Weights of a small GPT-style language model, trained from scratch on English Wikipedia.
Architecture: LayerNorm before each block, learned positions, untied embeddings.
Training: a variant of Adam for these matrices, 224M tokens, 3668 steps.
Each number is 500 + 40 x the weight over its row's rms, rounded and kept within 0 to 999. Layers, rows and columns count from 0. Numbers have three digits each. The size before them is the row's rms in percent of the matrix's.

# layer 4 MLP down (transposed), 768x192, rms 0.04, rows 621-693, columns 0-95
018:599544427521542480456494442562468485587512527480467530514555438480472539535511440421515490563546498533486490477507473536480427543520463512489611488492488518431441429515532499490551493566626497448508485561519457561479412452516525511486485530537483525437509487491487546484533472543491601544
016:481541498529444514516479519521583484480525490478466514453422523474476485512450544577534483463466463509586521442478517554520564519589484518438457564475495549492490598498490520552568571419498488466557450481510501469518539488486460541524515429563481509468480387431480522493559562503487504513
017:497597462527461446495487539564473463532529456438472486539501454479573503515495461512462463443398500473502475453491510508511428520480477499435456569521449530484501549488492530464447529526501517453459447471574555506518511492468506499553450518503481468477507412461516480439454558465467481531
020:474432474509515602485452505499544576439529517469488452413470538531454544491472521529482491495537461541493452467492502479525421469554497481549522510486518528536521485593502522544539454441471538537588507492431489490556489520546415434515515483476494548485536480498476529422551494535466518505
017:574593515553450544432512518522433391461483486481476529538578431484523481525507507501501558553511518482517546478467504472416470509462462517447459556537472488498463590482466544486465545450482497460452456480524480497542550512525534538522495518458526457610516500467571515490510537463514506473
018:441447475499500512505452511561529549485527584496501462510459514514464537448479495521480589490537459522426469502539445500473554522543522494588583501466541445477540478503554501556509494548517488527520525496514481558508476563573457446508570531497569471462589532556514558427565393500477528517
110:476468464471466464520473581483523471463564497495593502518647496538484501566521499494489506433526503601475529610513543439488527494466539434443471559485534544474598526505470494472453486491500468479495471447479500423500477503489491510541503498492528532482492530503459525469474464486505478477
145:574459474542547470495468495494494477510475559531462467531531486511484495495547492495547506406540475568428518493523489506576519564503515473423467489561497484499495478482495525529578504557513496552494524436456489496476488472487602448432423416471473473553395444485474510447490459496463511535
196:483431490503464488564555590472518513563556515529474536473504515536424582581514507443534454520528476426559503547516519475495474539551468540492431505509527530437492465535551461541473537451493484530508486532471400455502508507453486487496513494469508487578457436541521445522496527526526479457
017:585492593523576550493494438483477504545416518576486552527474452492520518592550522456483467539510549457451532554487541478468455439437504537509499524541447475534490468433465468463471447530458509536462529547580472493524541498488554502494467487505521498514481577487493485460420554504490521546
090:520484509499496454546540552467553481486508511529501459488549530582521514530482517471542468537550478537597513586505551488473569533397527530492490514441496522540446496485502588477436466479501447523531476529537551522447517510481512495525535487451506457526486499457502548497505445492520517500
022:456425533492528444472476517443463544487506487474452497514394489541498504501501509477503486481559544487461485520529514511493457506513542422569517461564474512463545485553511478517532495537552468495550540570499508507537503513494498495491519466504464474519511518519464459481457556584550449552
018:523536437526539500424473494504447563559523536474500549478547507447430558497467491539497550449521489528567516444466424514524468542577456483510612452449498485390486463532533486520578489521505503493499461520483467530480456466536456509452513522508472514470558512487512484469543435508498543471
014:478524490500525474462444467586520521523463571469508495552487457468487556483473539521463535513494484546475506503542476492492598505531529526525576513573492442451511485462525512557492429547533488522447484517495472503452442474488425510520521552520528440452533507545495557436534418486485492528
017:502533576474515488550482497415506465561517480488461554516456508549510430515560475480437470509482514432479498535522527490504454438465485481476447464585513525516540536494490486404469443485470506487499591498500539465487477505526585566471489506468501530524442531474496486572433581485523476461
016:489521478540479533556544493520568460505532464568466518469443533513480518545477488575501467458490426451562541525472506575514536489586477473450430478489520533482465535462513514510541542457510522479507434453466491512444529447540475507510497468611426520477483449435457516558537556498525498469
017:460474524526569516498531510493503466487530496543483521472507497459463468447541537460485479592588545481482465508450515444455496459480463450473544442460563522488503479510453497486524507469453455474529590569482486467540445523484495543483570517435541486583493574454521485567544418510543564460
015:519537505560494474535469504534617535497464480480466516529421489487539497461517599537469471559456507492496523447503546526477593505486452525470464539531446456495482572511446565530523484520471504467521527580547563516494492461464504483569526448513508507416485428447434541433540512470476492579
020:532465471519534520528553515541447510529514501487562532465496492507511546565470488472490473494506538610487417489475475535503436519462558515579570554492502541555457399441569479499470457494550564492566496545539449540523447473536471486533421538522494501471491452544532575387552452597486512519
018:466426471420498492566549509445499528472519510549521516466551591510413538501425511561521485536489468502500535508505439529491508509583505509497481493453541515460479447521515513510509504518482545468481491482463477479500477459562485467448588468462444501492494512514519491496519433559513535485
016:441494445506464523498502575468592593506493492551494490525493479499494514358532570588486535514444551524422520545503456417476470446500464526491538493494528459525548535506463484485506463463445452448535560520511514410502480560502440471527580511477571456516498513483504524513553441488452453453
016:585477516487550418525521498503504488589516527527506521533498517511469500524507450434517489573481495510499521516520463523473599510516552468523557517508514457421476416496547474515489530570583484495450541590493468549483424461494510497469537502444469515445531529549459492462484453511500484556
018:490446476485486569501458451561577510466521559546527434491492493486442525500522542529561496453542456520496523494518473500538438497507442489564547459418457526460512391534498492544536534478560478538545435541431519508552519526535437391543511530533499552510528521500493489490540478483506491440
153:530509435567501462481475495495393527503459564533390438525488496519489470513472472552494510441584496491543526504518440537510526493455526499388508404511466553537500465531478526516527459497504462482561413503474441498475556526472566463539457508452485539498397496463509488524561496486537515583
014:447521462526494494405456536517484494457478530460484487512507419488494528476499594544469554550492478516477533534487473418479421477576487515474546545560478510463533496561395573502542486479438480496468458431506538460472505533535395488543534491448523517572550539456513478430494458456483472480
019:520507497500563505475543503514422574564524513518520576490541487476457552519530483481533508543496551513480473556480439491489470526497493493548600471505480474452468427455530473515527473549544494475454496537517477535498425486517440477456508543503470485475535547541503529397527420568493537556
137:465501532427514445544564444432555492466609504571477579451553558565523498511584434450516459474566509396572466478478484463462491481512487529482498530513522533501474514414500592451472448526509521548529480521529457484560499571493572444469482518530496521584431437516453541533492514544545439542
167:445495518534545544611503548545478486481481482527528508471527452515562497566566555402535441499533496438487471488474550537455497479433507431516533510445449469534505513483607544502538501423530506483533500439471468479495541521514458458525576540492507497597522418466474566519443541511517513477
020:554513493445516507545478509397351414535484442536505538517520479546558499519521441521495520511468564448538526476518504519533460551495571496494496520509495531481513509467540502505449495506524490487504535500529546446497517500497515529470479472540495450510412555529541445462493527550482479513
118:529495511525456492442536506426451519561526514484492519460525541543483527541451520432561563468483524538398520495528527482485561581543540409475471516445548577488473478585495532513452501515503491594405512494497517496533513519516462562480518464437482517463481462497583502549468446512543509494
018:512507579539563425526477509435447512582493518491495576533471492507495450534525506428442459534459599445523475476423519447473496499477555479472511542566495495544484506450523472470443447516474475463508571549594506516475493480538547639484515493531470498491537512534515477499480515526499521563
016:570564523484452599501514431493517495519450463542475493527441457489476516507572480498546479474488520464478544540508522482503483536425437513538486485480451536520531530416496544510490478508551457487468468490517533500493537497458521495517497522598526510450455522505468480522524584534576492516
161:512517471530508508474517542444476578530459487524529541493541454463494507460529564482501491513459449535491510458591459517536513481485542515507455446473502436531535492501474487485507452516525467547505548450480499437456512495500451496501449497440550403524458458473527574442476503512412430528
140:534525496497471522508487577568460493434544511506530508492458561532530560575478522481512499520497516617533471521461557523454515531549450449575563469489574507515512541500561409569544541482543509438439507466475479464478525486513499474491546472452491521477502500456467487528501509558545561482
133:504554461452484523462493533571424474504544481457482525542543509508510486513460503483491555489464549523606512503457537498453504483457481501559549465471472481492492476553539461528550494502458488512508535459507499504490472527491480445450562460491515509529529545509512461444535553506504449453
176:451518557524535561501495546544487486430571492516480483519498461516463482547474531473580527464456527404533467513458578544535489467464541519539537544454426440510509493547539513486481495429547480480577490443479489485482533529494399512592486574523514427544483455499522580541455539417515430479
155:518545463514455520541469478473458469522548545501466483556544461518481550474513521455532524459481449543448413462472468506603554512492513450480510512488490445527433449527543473491487508513456434532410539429442510488469490506454429561442512438474497439452466510527520522468495515479485470522
018:411470512539440525507473569452593512405514475498478439481446504522496500440487579571477525506519496459483497507500549466477497463493459494501466517478541514535526567545418528511506514429402495450567561491481537406566554543520466462507599448441549442553488478451500482498530494451487460473
171:471476553572550504438486543384467540485522522481548564530505556518510413418489488432511505496504445513442494467572490478515505500451576528481490474498472452544497485447505512483498486584532527500541508450474480513463482514495554510533471575459525393488408466527548483506485511484407581486
056:502513536461500579511492566534461494577510436470475572521444457432553543486468493434453553542451572523518533489478466434464511511440485492549519465574508523483469493467463500447488484542493507527461502453520526436505540438495458513440590480467476515421576546572520548498466522489537449493
016:487455486441479502521498487479427514472505513478507556472529539577456527503443503532510491499506503529545525454537458525514473547598490507516492524436497579406508467537523515508534523539518544426518468485472501527532497477571485478445535456462477542466500475510550464437508464621523538517
016:490553553549475567472464481501500437432508436470499440573466447440478486514485544553566529443479478547490473518482546522455490515463429536506484549435460545540495556524459570529506548500496557447501451520477504519576535518470490484545527486530534481548541487482494470452532569449524578566
015:553531486431537460460492438483418463563464502515532513521574451481456554505525494456499569530550469569479544516562478519496452492494489542564574491526499446471504482492512498469510442522547488497426467507485454524538438476561510425484506570474526432510517550559498511482517464435569563527
017:431531502510471482501436536488597546502508500501441492483506497508455437370526541534450535543500526445496526504502486410494444486498428503475509492539518474501567562555431506441493449485411474494494554455483507425546530494513508484526595524404533500544492524438488463526474494445491447447
017:512544490514489477518483463501517470521491520509513505547551440517543467384559506471488511553475543464461513564488547381469447483386503546587515565508463484586519446428487513451426392502482474451432543515544492465483501433494487523543509505507525445462464523569493477485576487506464518502
172:576591422540493526429472486516506477535451484521514471486485560467494485473512498468529511446494452533490590444507493527456540513522497457545512414464501489506465490518529465515509476536476511567467523492529447477499485561511490512420467507437470505480513482505533533484514456506413513564
015:545506554487511476520525518517518480560562496511577498510514523483544406496537459491536459526435527430545463554478479486546501509391435494482544541521420473536480425486509505491429506484484489484500477492503459410522494417458481520504479543454481489477417543537500488469523478473453452478
018:505503495515561478546534498494473523592515461514507518503548494516443500447512467497512483573490558550485458513521485485502519497437530521546578502503533521570457416419560463515474453506524519436525536555500427494537450488499500481486538518498520409508501517534459567453591424568505560568
013:471516580520559486524486441583494444421484539466449477490535509504587444565515479381479471552560471454461403520465540571445489509496521488442502491467497473502465476494493553494517536479562457538484494517484546576509439517472599532549480571509489477457455442481503548557494510508481549486
016:484421542534485536521491520447411492373473511505511540508467476498468493482491569524513513533525575431481533558444477425397480484499494490509477465482503530468512534532434528483482505575459487450491546501505452425538533481513504533459623437469533480539454550504521469393532497503481486554
176:534483478532489499484434540500541504485484532508505441582451427421511540454503533571548565486516466491473543455562468549546503480478481454482474509481499447517469544484463524414520446592475468518560465556507478450505510477508579462558490534536452506480499455488460469534534461533468533519
019:514511431556426518482495493577558489418476515471498426524551465495525436500555516519530532506483494499506531450491536447519440520510455507434491515497511478501516542599427534523525539455474516508543513512494538524558496528477476500564507518438537549524523452458514480601511513413490528458
023:554478528546560515563500452518487495571454499539517564473444501540524534518508454426432390536458514482478530533469528491507570507479516477513489509582546499516496542428521531493464459586493513531442535533553495490474462491474535510456517462456499536486474569470452481487456493528542518535
198:528401501555506516431554519506465505410449439529510482567457573511452492425450525553517479510523510532486538502575481537502482548456521483448477429446456524526474476459475481527471476568451495543567487467482498493472581511523541484504537487492507530550573528487512446492544467515533520481
019:567506445481519487510491451517457522523493473489501570460557506466477564517502455502488469516512545499555535490509444490512454549516441505499543506435446525369477474510511511491526484568553480432460447496493507487471471413514477458485524503531456488434538527492479520409483486544489585487
129:433554479471490475516516526488481496497535456582506474569495436549536528517479509477487513422464518562520492520466498510548554517563490498495497434547495548503494535488449503517522405548540469459544372580435427488493516464512504534547538509535482506444414502480525505469506439490536610503
118:445514554586551564459555478575549547441527491451540506491440442464583503550551449447597474507478451511469465515491563527500557441393525488557510461495437485473521484535570444492492508472603535443513493442435522490438509457519438509495539481473510454550482501478470533495473590455522539499
089:521492612534491519547520484492507537535538438533514549528399420528476536538484440428488491518474503481495423530497487545526370467503372442545548534542558475442497536429476491502524443447508492480578515513500514460549521525523553485499489536521505558490517462448496575505511433454550571552
134:509551497522547513557546522501454554538396538495480517498494502482492505536487483540495475479483528488522463489522520571441494537505497439531441517426470505581492495493539529574555512456546504555497509446448471539539503511489522539517483474486550468503533509481510491565358502436518414427
111:459477536440490404430543402532488487481493424392492543468484510529503553503562532518488476536460536516467508506486446508508513437520493478511539505503514450545485479490500413512536429573502514479495532415452460413527503537467483476520470529553532518513537539506560534523486468539439509451
019:599520482509489516504522523502510498525469435529573528489479482535508620547484514521492470413488520524559568515510529485527551480461493486580446543545497516553486508381543472503479500495534467496448430519537506481444518473529491464512475440622491463472502473497472533388536562518567469508
202:453507454506506594433502447526474536512457504522491491538572587458498471459487627537524524542523475586505569411494463528470509556480482432462493519496500513539449436501486499506512538518454486489471459542533489587474508516529458529540449437457481507493530504496455530458446547435510489540
018:545473544475503531581485463441529464511486482516540522427548483536486461513542505455503444526504545462510492459459547452586475490436473535475449486501524545592498429521489458471500464467429585538499559501471519459579538459494555446496469464457510547536417574525499482543431482461540572495
018:448575505524460544457441504509581523432500521469456436480450462430445531408471567539496562505547497514509496469511467489480475525537439490514555486423474509454517579552475584515551486508477474484552463489449447477589504525556461471516546499507525509500573507464512538494557472500505517500
016:450515452453439471521482554543547451500505433426423500499503473482440579448456509532487534412472514559518499446519454558458456540550459504492473479436522515477494620493457543444482523510546472419484474493459507499540457449531487438539542452543515465457487401447475562522513491546511487532
224:561575543514468501504394512443470481472474492461493527522508451485457481558493530493512561507494497482473531475531502515566473531412523425501531465450489417553524517433485485502491559565500504538574424467484583484554549470510540508583467510525497493429505417512537529507510463444505444549
016:555566453550508456539442513472602510571474486494422560499496468532492521440540526476461471526492491440532583463531562499481597513484459471461467552568512483536498574473477520544507475519505445473464589554503541462486501428466548501491530425539498524439429465465418557470489522511516514556
017:539473507451570463510550501505415449526545478512561499487414529538535543609488468487540444509518430583484517500477479545516500457490534506534510523499502512501498476489518520504469507505523523488455523505511496547509489470531460477496442461457465477500468448554464498451454497577502492532
017:537525416479464469522460498501535395462441477468460505582514470521559501492524530520489538501426531507498558439507520505483549553489536533490460538452470442507489542481480536505478509499557471435477515554568585532420469522485485503571477485547521518440468417486488489531557526529499450504
144:549542450528566503446528461438440498502505534544436548498539556472513504488493500488506478455557405515527520514570486419491651501507567484515509463464507523538440486482537550481476529497478470581490488507457433507539492490553521514504489517429487442497448497499522568505502439469426518541
163:577527495511543506503453510381413565520518524566456525504540510468468508437407558509469593463545422562504503516475457492464515490447479453492568534478585465549497502525445534540523499547458494549465502412514457463477504502506527563511538447499497421494508493508560472507450492467472505527
019:536416464521532477551514465552532447505508526471518511475455484556498539513495536524487425486510534530505499469452497532536469492557538503511509447508526531456471443519485503476538517500579527469567483538558522545441451455533475486566500450563495549440468474438464500530566491603512478486
017:564515402489451523440516456522420472432507526492494487513548502463474519571498427468577549493515497533495503507542455500456481537517527483533550440441480464379478453525539483526518550535585507489474458555459498529533442511520485503473529532504515512501540490549535477424490468488465503501
# layer 4 MLP up, 768x192, rms 0.0584, rows 622-693, columns 0-95
017:472519549550502490446504513546488503516439504464484521509443463509486472437474543501442514500533477508480441527410492461428503408513540528509450393516525453545599529478504506487494508512457450514528491472545525526435515513503457467550553506505506574529537590511554501482507478514490485592
019:475532464514496489495547512420531492518441374502580491508531544452435508473476558522555542607486423478478543490475505470534508466489515528487496554443541537532471504461511446496542490449381528569500505548474482457461482471466525491510575516525466505508529543536440493510537461509417492507
023:474526538517536447452551542522505518517499566536502466527510423456511446444484512497444524539491548442488561572425497511498528581511478574466424470535471513511450512448410493466518556467485497473514480457495489623437562455491487492472554511513437506424505524508533516577441505531624472533
020:450418423502540443499490476518491561554545540514426544411471539557516506404520506553447484421503497542502464401575461538490432510522485466464538516493540543442466478510503503484546479512473477496526546478488474475511500532494466567475451494538466515504462468541456513438505505520396527449
021:527508490527480510479514509492514512456551478559485495499469458522571489514554442497460459506439532527553617458487528479551612535520464493524417493514436527467533539500467513521499474493531458556470456550465505482545504485490478502418507479497495442493479502465522456515441540511572432522
158:488496567493536557464532484530490547458490505493521471413419517488516468498534487585458468557515541428537508516492520561437462500513538528547442558483447551541540515491462510485537492476479591478476521523468495483542527532474476506557485491510509482529572462546462536502464542499480493446
165:511544459494439455475492531499508494532506513422491559534484586432530500522484521478496551518519494482546455549385515431446506441495549428428517531498559466476489498501458493479467461589481516505510518489473504464510464567508462565470450496546537520455498576518559508545487516536511469516
234:512490563457560455412511485478492507515503442461548513525449500462469520510489392487483520557497457455589558497463481469518443424493568461466475571515435494608523520442481508521478489533507552472533456547468554552463485564437498517516482469524542476474465552500545477506528466510515468444
020:516495406443450440507499480494410529480527469443503479444508537535493485533520437469480532433528508527478426425619452559469468551500486447469537510518482499503646514528487531492496522489525559439484475509516487441538454500500492567529442495453502429545471430540518482503544508464416513390
148:463451548470571416493533515515513558446488451466506562387461542499537514555570440465542454464483571522518491523495514538555497468532471603488497422535543513473548546511559451521515482472565559516510536520540538521487487471515540473523439529475524499557527473409482505489485506492524525456
027:556501533516480526508490499495564485467475471510527490456446521439495492409449478509443478522504477462500490583427499454480512481487572556504479469473544453544535517526486480512450487556536567534492526489517525514453479538487551455534527567469547412548497555422521492497544463435480530456
019:491515571499472521529425508574490561517560439545518532460471523536507551538508513511473485488500474536528475405472519481498552473476587549511488460486544451616473530464488511474508523512514483563518441453444461527586537554528499470509569469446529452540503503496507493476460536536564496541
020:544524557485474551502493487512545562464543457517517510501520501558509512608524496512517479509470531550551574362472490470502549508481512504534496569494536579562513527463508477539489495468450476537554460566447506511547537513520501492433555457504548488513513461476491494493465500510553465536
020:508466457457502471542528500508488493470471528491509502493512525534485534503500471482536538505504471535499446528515517529499499529551532473460558541453520425504489489560524515506473553509589608517446527463572527488453476529506509571583379558473490541524506504516565475537537467518399538485
017:420501501488514457487465492520459522543466555487549476559513520534508495454475567489459530507461451536531462515538504456483438496521519486456515465502499484519570485508464543485475508487519527529465558419502511551510537518531511488568527515507567549541526570552544483494487504498462492630
021:564475525486495498489460497517453458498471603484470551550428520504576513556486473493489501403537542546485515452513502541436544526515545522470509425487486445490503467504452566486486502561587488465513460433554532506471541479505485567497393457469477455465492430490516497499447509542454484474
018:498518543555485508439527523508507493490516488466545497449503515490435437514514507486535530433494496519463468448509470519551530463562507524510517582539526570572567526413462487522502485447410526434507410498523536465518485500506478519472526503435544483507541479509587533462455489506506467456
026:491537533491479470478499493448515560518478428525518464499505508457429495463493539530478541563460457467509610493514517464548551525476448553460468467490468498466623475525450445499532481487451447560476482529445477504495556451450574464478663479495492532480493473492435502527418471421553440514
019:473483528566509518445420473521516515512509489522423485595495415511482521551592472452513466484517510496537489574460587492485431495498457402503506455516441436482329471517483475493496460520575415470507521422463535489476537497525484478526520511613521588491512493452484496487466493519564480633
019:628487518530495514445531503586422454448512549488493537573509478516599449612567458461526457532569547518498489434524515518471475504523511503478520533526461486534413506499509566484441546509564495444486476483598537476465508486457494602513450450521510568469516498474521426540462504572494509518
017:453516491546420546463461492479525538470491399473459514529456503501480569584480464509556477415559486472499485470498536532493556480491519515541516518502494486524554451551537464555507393547504550517508412503477502444564461500509570507473466505499553376552550389496498476446539497474479504466
021:471559503477557485416542527479468514526515527494545456576515422469527458439452535524416470495451517490529491539497490496510480489459508571537445498513481514555438526475469502482454466491454515510481494488527478573541517482497560488475513447466464440474480446470555435540518522522591459585
147:481476573493520523503430501527463497497538493416505563555499532506521521453493502489511548480540503522499562543439486532441476558527508504530485521494515475526493511586486540464531511507441505469423638488537532482483472511520444474491538558496496464516597507567540545531409568477427436488
017:556462516525503531491529485532471558483573500514539525479497514563524514482548497497478495558469557508526501512513503476520493562494514465489448560540543575590543513432506476491539520467463512500556544482473461528465560522519422511493525483585513526455470506489458541511493494533519512520
021:496500512507438484464410485503481566465491452508470491461496493467520534602500463520502475501531447543515533336515498452502501508475564536490541496454472490525549489516482487482518504499513480534508456476482436497578548506486539493500597465497539450541498464538461431490414536477508438499
163:492527481531505492484610542514485538554529501519550446545459474544494536490466420594502442507468494497435501510476556493466471512543559451540518450452437461506501549571451452525512519504541511501500474487507551537541485499452488489531553535486497532569476555512497450497444532458429428459
147:403451454479526538438457541492484485518445566532551501512479545544451495467503540559505548465550479498499539568535510490465494498511471587421533510483526596452484501600485492479557554435563509492530516531535598540457481432509502452485486434443524534517527481508467450450514440523509502482
023:461479530525485493568490459517543511484458458451544480461520590466433531539459540510545500548532472457476450487536558486445524461503501495508533507438516489527469495548512481535522503573497536552515519554515478521479510570446515490559545552381541550509495500483466543484490465500409539532
136:515494495529577526540593572591489501437447512565481456421481489512441513479535489532450420513506545487543561483523586506547470498481507537545472460462449469524501497520563500514450536453542533508521529516519485450576549458492543443571510483557500441571515465482520548491435516519558468508
022:562474459480455468510503478470466520455451458485479501467468535501469520564510488521540553466556488511482491442505497519479475480498539497464507488423491415486500480532520464485491503511520515548492427463493507442484484525461510517509443533475461499522493418463458473491496496448415497364
019:457504458465509477524475501569443490467478549447538496474517561597478479481486531532455497467479466517475433476549458521444448474494516473476529486498489413497598543529485572490446488512491562518508495492567506507544409539483517528580470547406527460578473584534561431460526467446399522429
143:437387491439477337481504463536488499527509538467457587517449581497445497588497474407469539460391541498529474519388526425541464524449536524515526530510454537517531516535502491573464439460510500474448498534516564553473520468450501488475472457473500536523431528474498531499515480494572563499
170:425441493397475464473475609551515539484495471504570473528490498518479553478597524467451496523532477517492503475435475501454517510529494451496519476468532501518479546463470477511580494508480545511602542452516499508520494468460548531521488520445537515537502487456494437530442498499468553458
165:440525408482470520493471475497554527436539460545508516516479506471529511509465489553457574459499506531517473507536404481492484479519425514475515580578565456477487514545491545554466496536477495491406514478402477499472579499494391506522504468501509505496574514501557430572508556498464527515
153:372519428435532536485450557470499491501502556501544488509472545485557553567509507521461458487517540505576564523567502498429498462562490427463529524456565543483488515607485488494481529447530505509538533537528495568549499412500504520469494437499454466508534496494428487472482475521517392465
123:547556504527558574501529494538443537413447471533479479484481504485486467503496508550489484579503523434499503487492560527468505512449529528455491561488453534526518490484471565439513529439491603495510468483537456531524516557538472533570490561540456460521575484528483565537467548515463499442
023:545466469529538494436572513559505454496488622502492503508473425478565432427549476472475467479533556474476503551428521507481509506536475465482432461535466481492410506471439548499469484548538519440490513478556544551367511485465426554507409508526446545452511530454550475526477475579490500505
175:501413569524435427432501391517477473508476469493495520483445535537452506576488439512451487588489487469571489472496481451478492545455477555489528522491450486537498494428508503457499479544568511530449405574441497544471561466475553467427442511459522565519524516528471456471568498498472561491
063:514467459502552482457467450534525512458515612534509465460520564581480513468470457532529505432525481444458467351528510519556518514479523470408467501443540488530506538529491520536452512573517513532525495511447465503548570530562533525543457514442560464559437408489508527495479403521390596504
017:432490504583513508490442492541576514512529446496456494466481449465448537412505517500445507493485472487545456634449575461497487478473483462514447431484493390475490506500511474509507439572533451521530531471462511495463463506489497460526584567515530535515424533463459475466514463433511467583
018:454462474510472495472516511577461493551561617506522541443452481500522444486528534516462493463498504464484526479464432501522519473504413471472470433548454520484596478478419506488531439538533489464535504467519456532486441432515451500510501555516479575495501553538535501448494507489445462382
017:497449464468460484566490451487535547524552464514481484459499561544506508549522481509508452438474522511525576362541489527543466522490468502548545554482492535491522497503459489481500485534509486498515530509453456497575486560518458529480484444435566480513478467455470479484450533530471537487
022:568468444481540500453541517554427434489510526493492527495482451555574475548535481475505467471544538522504420481518484564462507501523551453469478565520501515523520501444488539477449541497549549466508502475563542465429516498509477577494398468535466525452523494487543482534479503617451525520
017:558504508492461513482526498472489530460518536457488505515497509543495507602573478496503453465518524580497511436584440525488468474477463454496518568494440572461468467519485566492435488502520502485543439522514527461518451535494536535473489427439534514509517519472525469474398454490477486386
159:498464515448558436446561478438513512551516510522481525433446520557471480494559502437576481540444472515476462451477486550484490471531536529473558454494469484475467551507581456578522472498523518582517472532570501478445532463512528488492456539513565520581476455426519521474427517504476455448
019:493539466486478504442512458457498492483385519478485497557494491496505574544492550490531503462578503541480527350566502517490516504489527527502506538440495513462559490514465492488449474549484486484502466524498554480540528423508592483500476453468493481463544460566516481498479466505458482466
022:532494495513426478511479501535498498487449569515452497483480487523571506581547460493458533432547487595495592400540513537455533507486514477473534492475417465438484516555418549467484524544548510525506470461541485492466523469515519538485524471470517508543522483503530481506372547506449449445
017:459482516507508502522535521392538483545464427531511508492424533481481522391425537536521546488449534545491557472479452420499559482516520561500484467448508532476471470517449492502484464548495481488455520434476512458525506479486462450462470492459482490528542503541507441470450476495438414517
017:490452425540518484407489442542486500474538525502428513405488470479518475492530466514496505471522475455496458465484529516512431520519470447468483515490526428484527499449453538540509481514530529460547486489428477489470505517462499577485476590467456504431454434449491506507509431478451502449
152:562470466511499460516473477538559539496462526468588470468481427413458514489563527505495515454587537547434497494526515476479509464526540556453500513560549498451495515497487475471507486540545514461442528491490482444564467524473468448557533463512466480557480479523525445492462474575438481547
021:495480517492487506516501531501466491526508441515538533480463480502517455493482499474465514492498553483454452515494433541490555453556456576568414460543512542534464523433560553476547484454445556409525471510548515543501473523507395504446453506469474490484535558515509541500558503571547497435
027:466499521465463494492485505485509468481521473429493492532525505500451472574444544499608583509515467520477498408564512519481515440501545504436611520461498429512533499480477463518514519443447574520556456510461482458502545519510548569539479507511555482470550384569510576503457463459467522497
183:505416483562556463501502551498446537466475480498559588455466512538496523512462517500515432502515523503468571529500554462536488410496488517459489563482503556500490522616483482499516513495534506526467493459513525444486491527472468436490480546489458448523550482497503517605443531537542474507
020:420529569524509483478448512467482513521489505476534497540528488533492541512472559522505504463483455548490452500495496502481451477437542508526549486481525514592511528431480479482462497490424517545547458508451472513616547525475560519532630549430540477528467454505480495510471447528520469545
162:497482621496539485527531483518512493473439456491596531470495477582567446499538533460520507444437541450418528523500529440521499465570515515486556559482452479497512507568461551492572432459542497483501580542472460419449517519363446529472515513455526469546490523502480532590425501493425512473
131:456436571489523391545561514501437479557486484497506495535486544554485469476448484487510403516596535460462486472446510497460510536484546518494466533375485550536504502488508514479512561476491534563552461501525578481557560476485531532539496500516526499581454438545477487476435462532507494529
091:505428499517457436504478530558522537471489551416553530484520531511579452489487534505535519538461456439525463405507483514464534570469624563404495489484462456505526514519499437526501470614507591527436493487504504474528511537447503531571522506472560442541477477465522384516428507544433511467
153:436491529560605541505495479430495494445487551562522500480469570500453549541494407520519410527536533490600534509526492573438465544450523552572447531508490515474501473525487541505517542493466589521419513583536567583523531474490532508478439525453478463585541470509454453411475473523488468443
170:447526456434511535493549586517493493488517441562540424497440570493539563494523486565490475516445573505551489543499486559405499495515495476599527473462538458508511556549437446534504488527491535556552530524518507512572531507476488552513480476495436460479587504536489467532429523582442437424
023:462510493472517476469513491503487519490510563434526440514572482512475458471476570542496477534469447459524493444531482487528420475451484498474562526534480535478442510534508522531513498489413498556510497578476477522511491564465577539523612503475522487521485517496526492519493458444513553505
156:557426467475487417556536533507579514488507536486532488472461445428492506498544517435478553459499545537463505476486475455519439462531506566481485440524543464486464587466486423508559456581561497550506588510461510395495552546466557471470468519461539512534444487498587464519533452489495484543
022:460493443440519470502488502538433478507469550432508478580553453452451515581482493473509553451562494474456419566571476559535438484513464494492474445516429451426365510499485486486521522510514499456520478532524460483465515483494489520540479520459475497456469480517500591526523514551498497409
020:502486520524515490472576537591449511517545522529530558498497459561554498482527512559474479458509552564503511483423477536489571511516519547506464493534493484570466574429407542483449508497506501516525496428529520568466523469482459570464453513456503511491465515514526477492456498552491456524
020:496507542506562539510536542543480495522527485552536534433561471536532461447535484535476473511429449540526511627438528471491468434490447498504530513538519534558490585498463534503486483512460476562508540513537515525458522515493564541502584528479507540551521547433527493544465467524478510621
206:496400507525523471524492530587468539574441508531478480462478496489449448400511567456501469481490491495466567550490491493500505500496521518497451503469448530538498493526526511551511449493562464564552501493523556470458590478459484452463501483486497466470499538446487476497533497587458444465
018:484511553505468514498544540519525483470489544430539528504513492543467502568489512515532561396500521529488423567543488572505486459518560490546538564535501540560491513458462468505471520473468626518539445509581570464498492539531526549524465493439534494506549521506613545499448495543486495434
021:434494543539449502524490484425560510528475462495483446530472488403430482396478463463511499557469456431470519600534528490544586511506460510511498453525494518430449443558503441512557450508485444516477529503457459458446515487486546411513602508562538441468492503465486528502521511424516514528
024:495521571540530550535495534488537523505565448474570514441524544527425463488527536515507519506447513489517442582580484484539524451537440481554526552539512575557432530493558512525521454492442527505505470550535576473552438563485533502488547527440536530555541521476527531472475478498570509487
147:393419576453506415400537406505480517535530479473530572518436493544449517499535500502480486521454507516523500488549464479496492504547459542498563492501448497468500509429484470527566475531508557521497420542503515595470485462470539441450445504505492529565500505478464450456533511539503588497
155:471445545481511505513490497442506491532498519560553421511473487561524451556524383466491468490448582487575471475509506542506479486552508599569459453490452505490492495465511491522532504500511523510538537519484521515448531460515569424432464494392507493499503546542495402464496507475384520474
024:499528559478521512490503502464532545513523446483553451500492515479388472404447528502447553539427465502549475614579523464546469520506508572471500477511551507562639469488527513514516488476454493562485493471436511499526511574461555495506562489456522473493517467480502531540479452437550491539
019:405479552506524505496429506506516561560546413539498525445514462507475491503432505554452439533451424473526497456445503458499470454467451531573488526534539511558404490538525513514529406494465494557497522524439471551582486527471533454455583498513480446543498467460455506457503495484545481542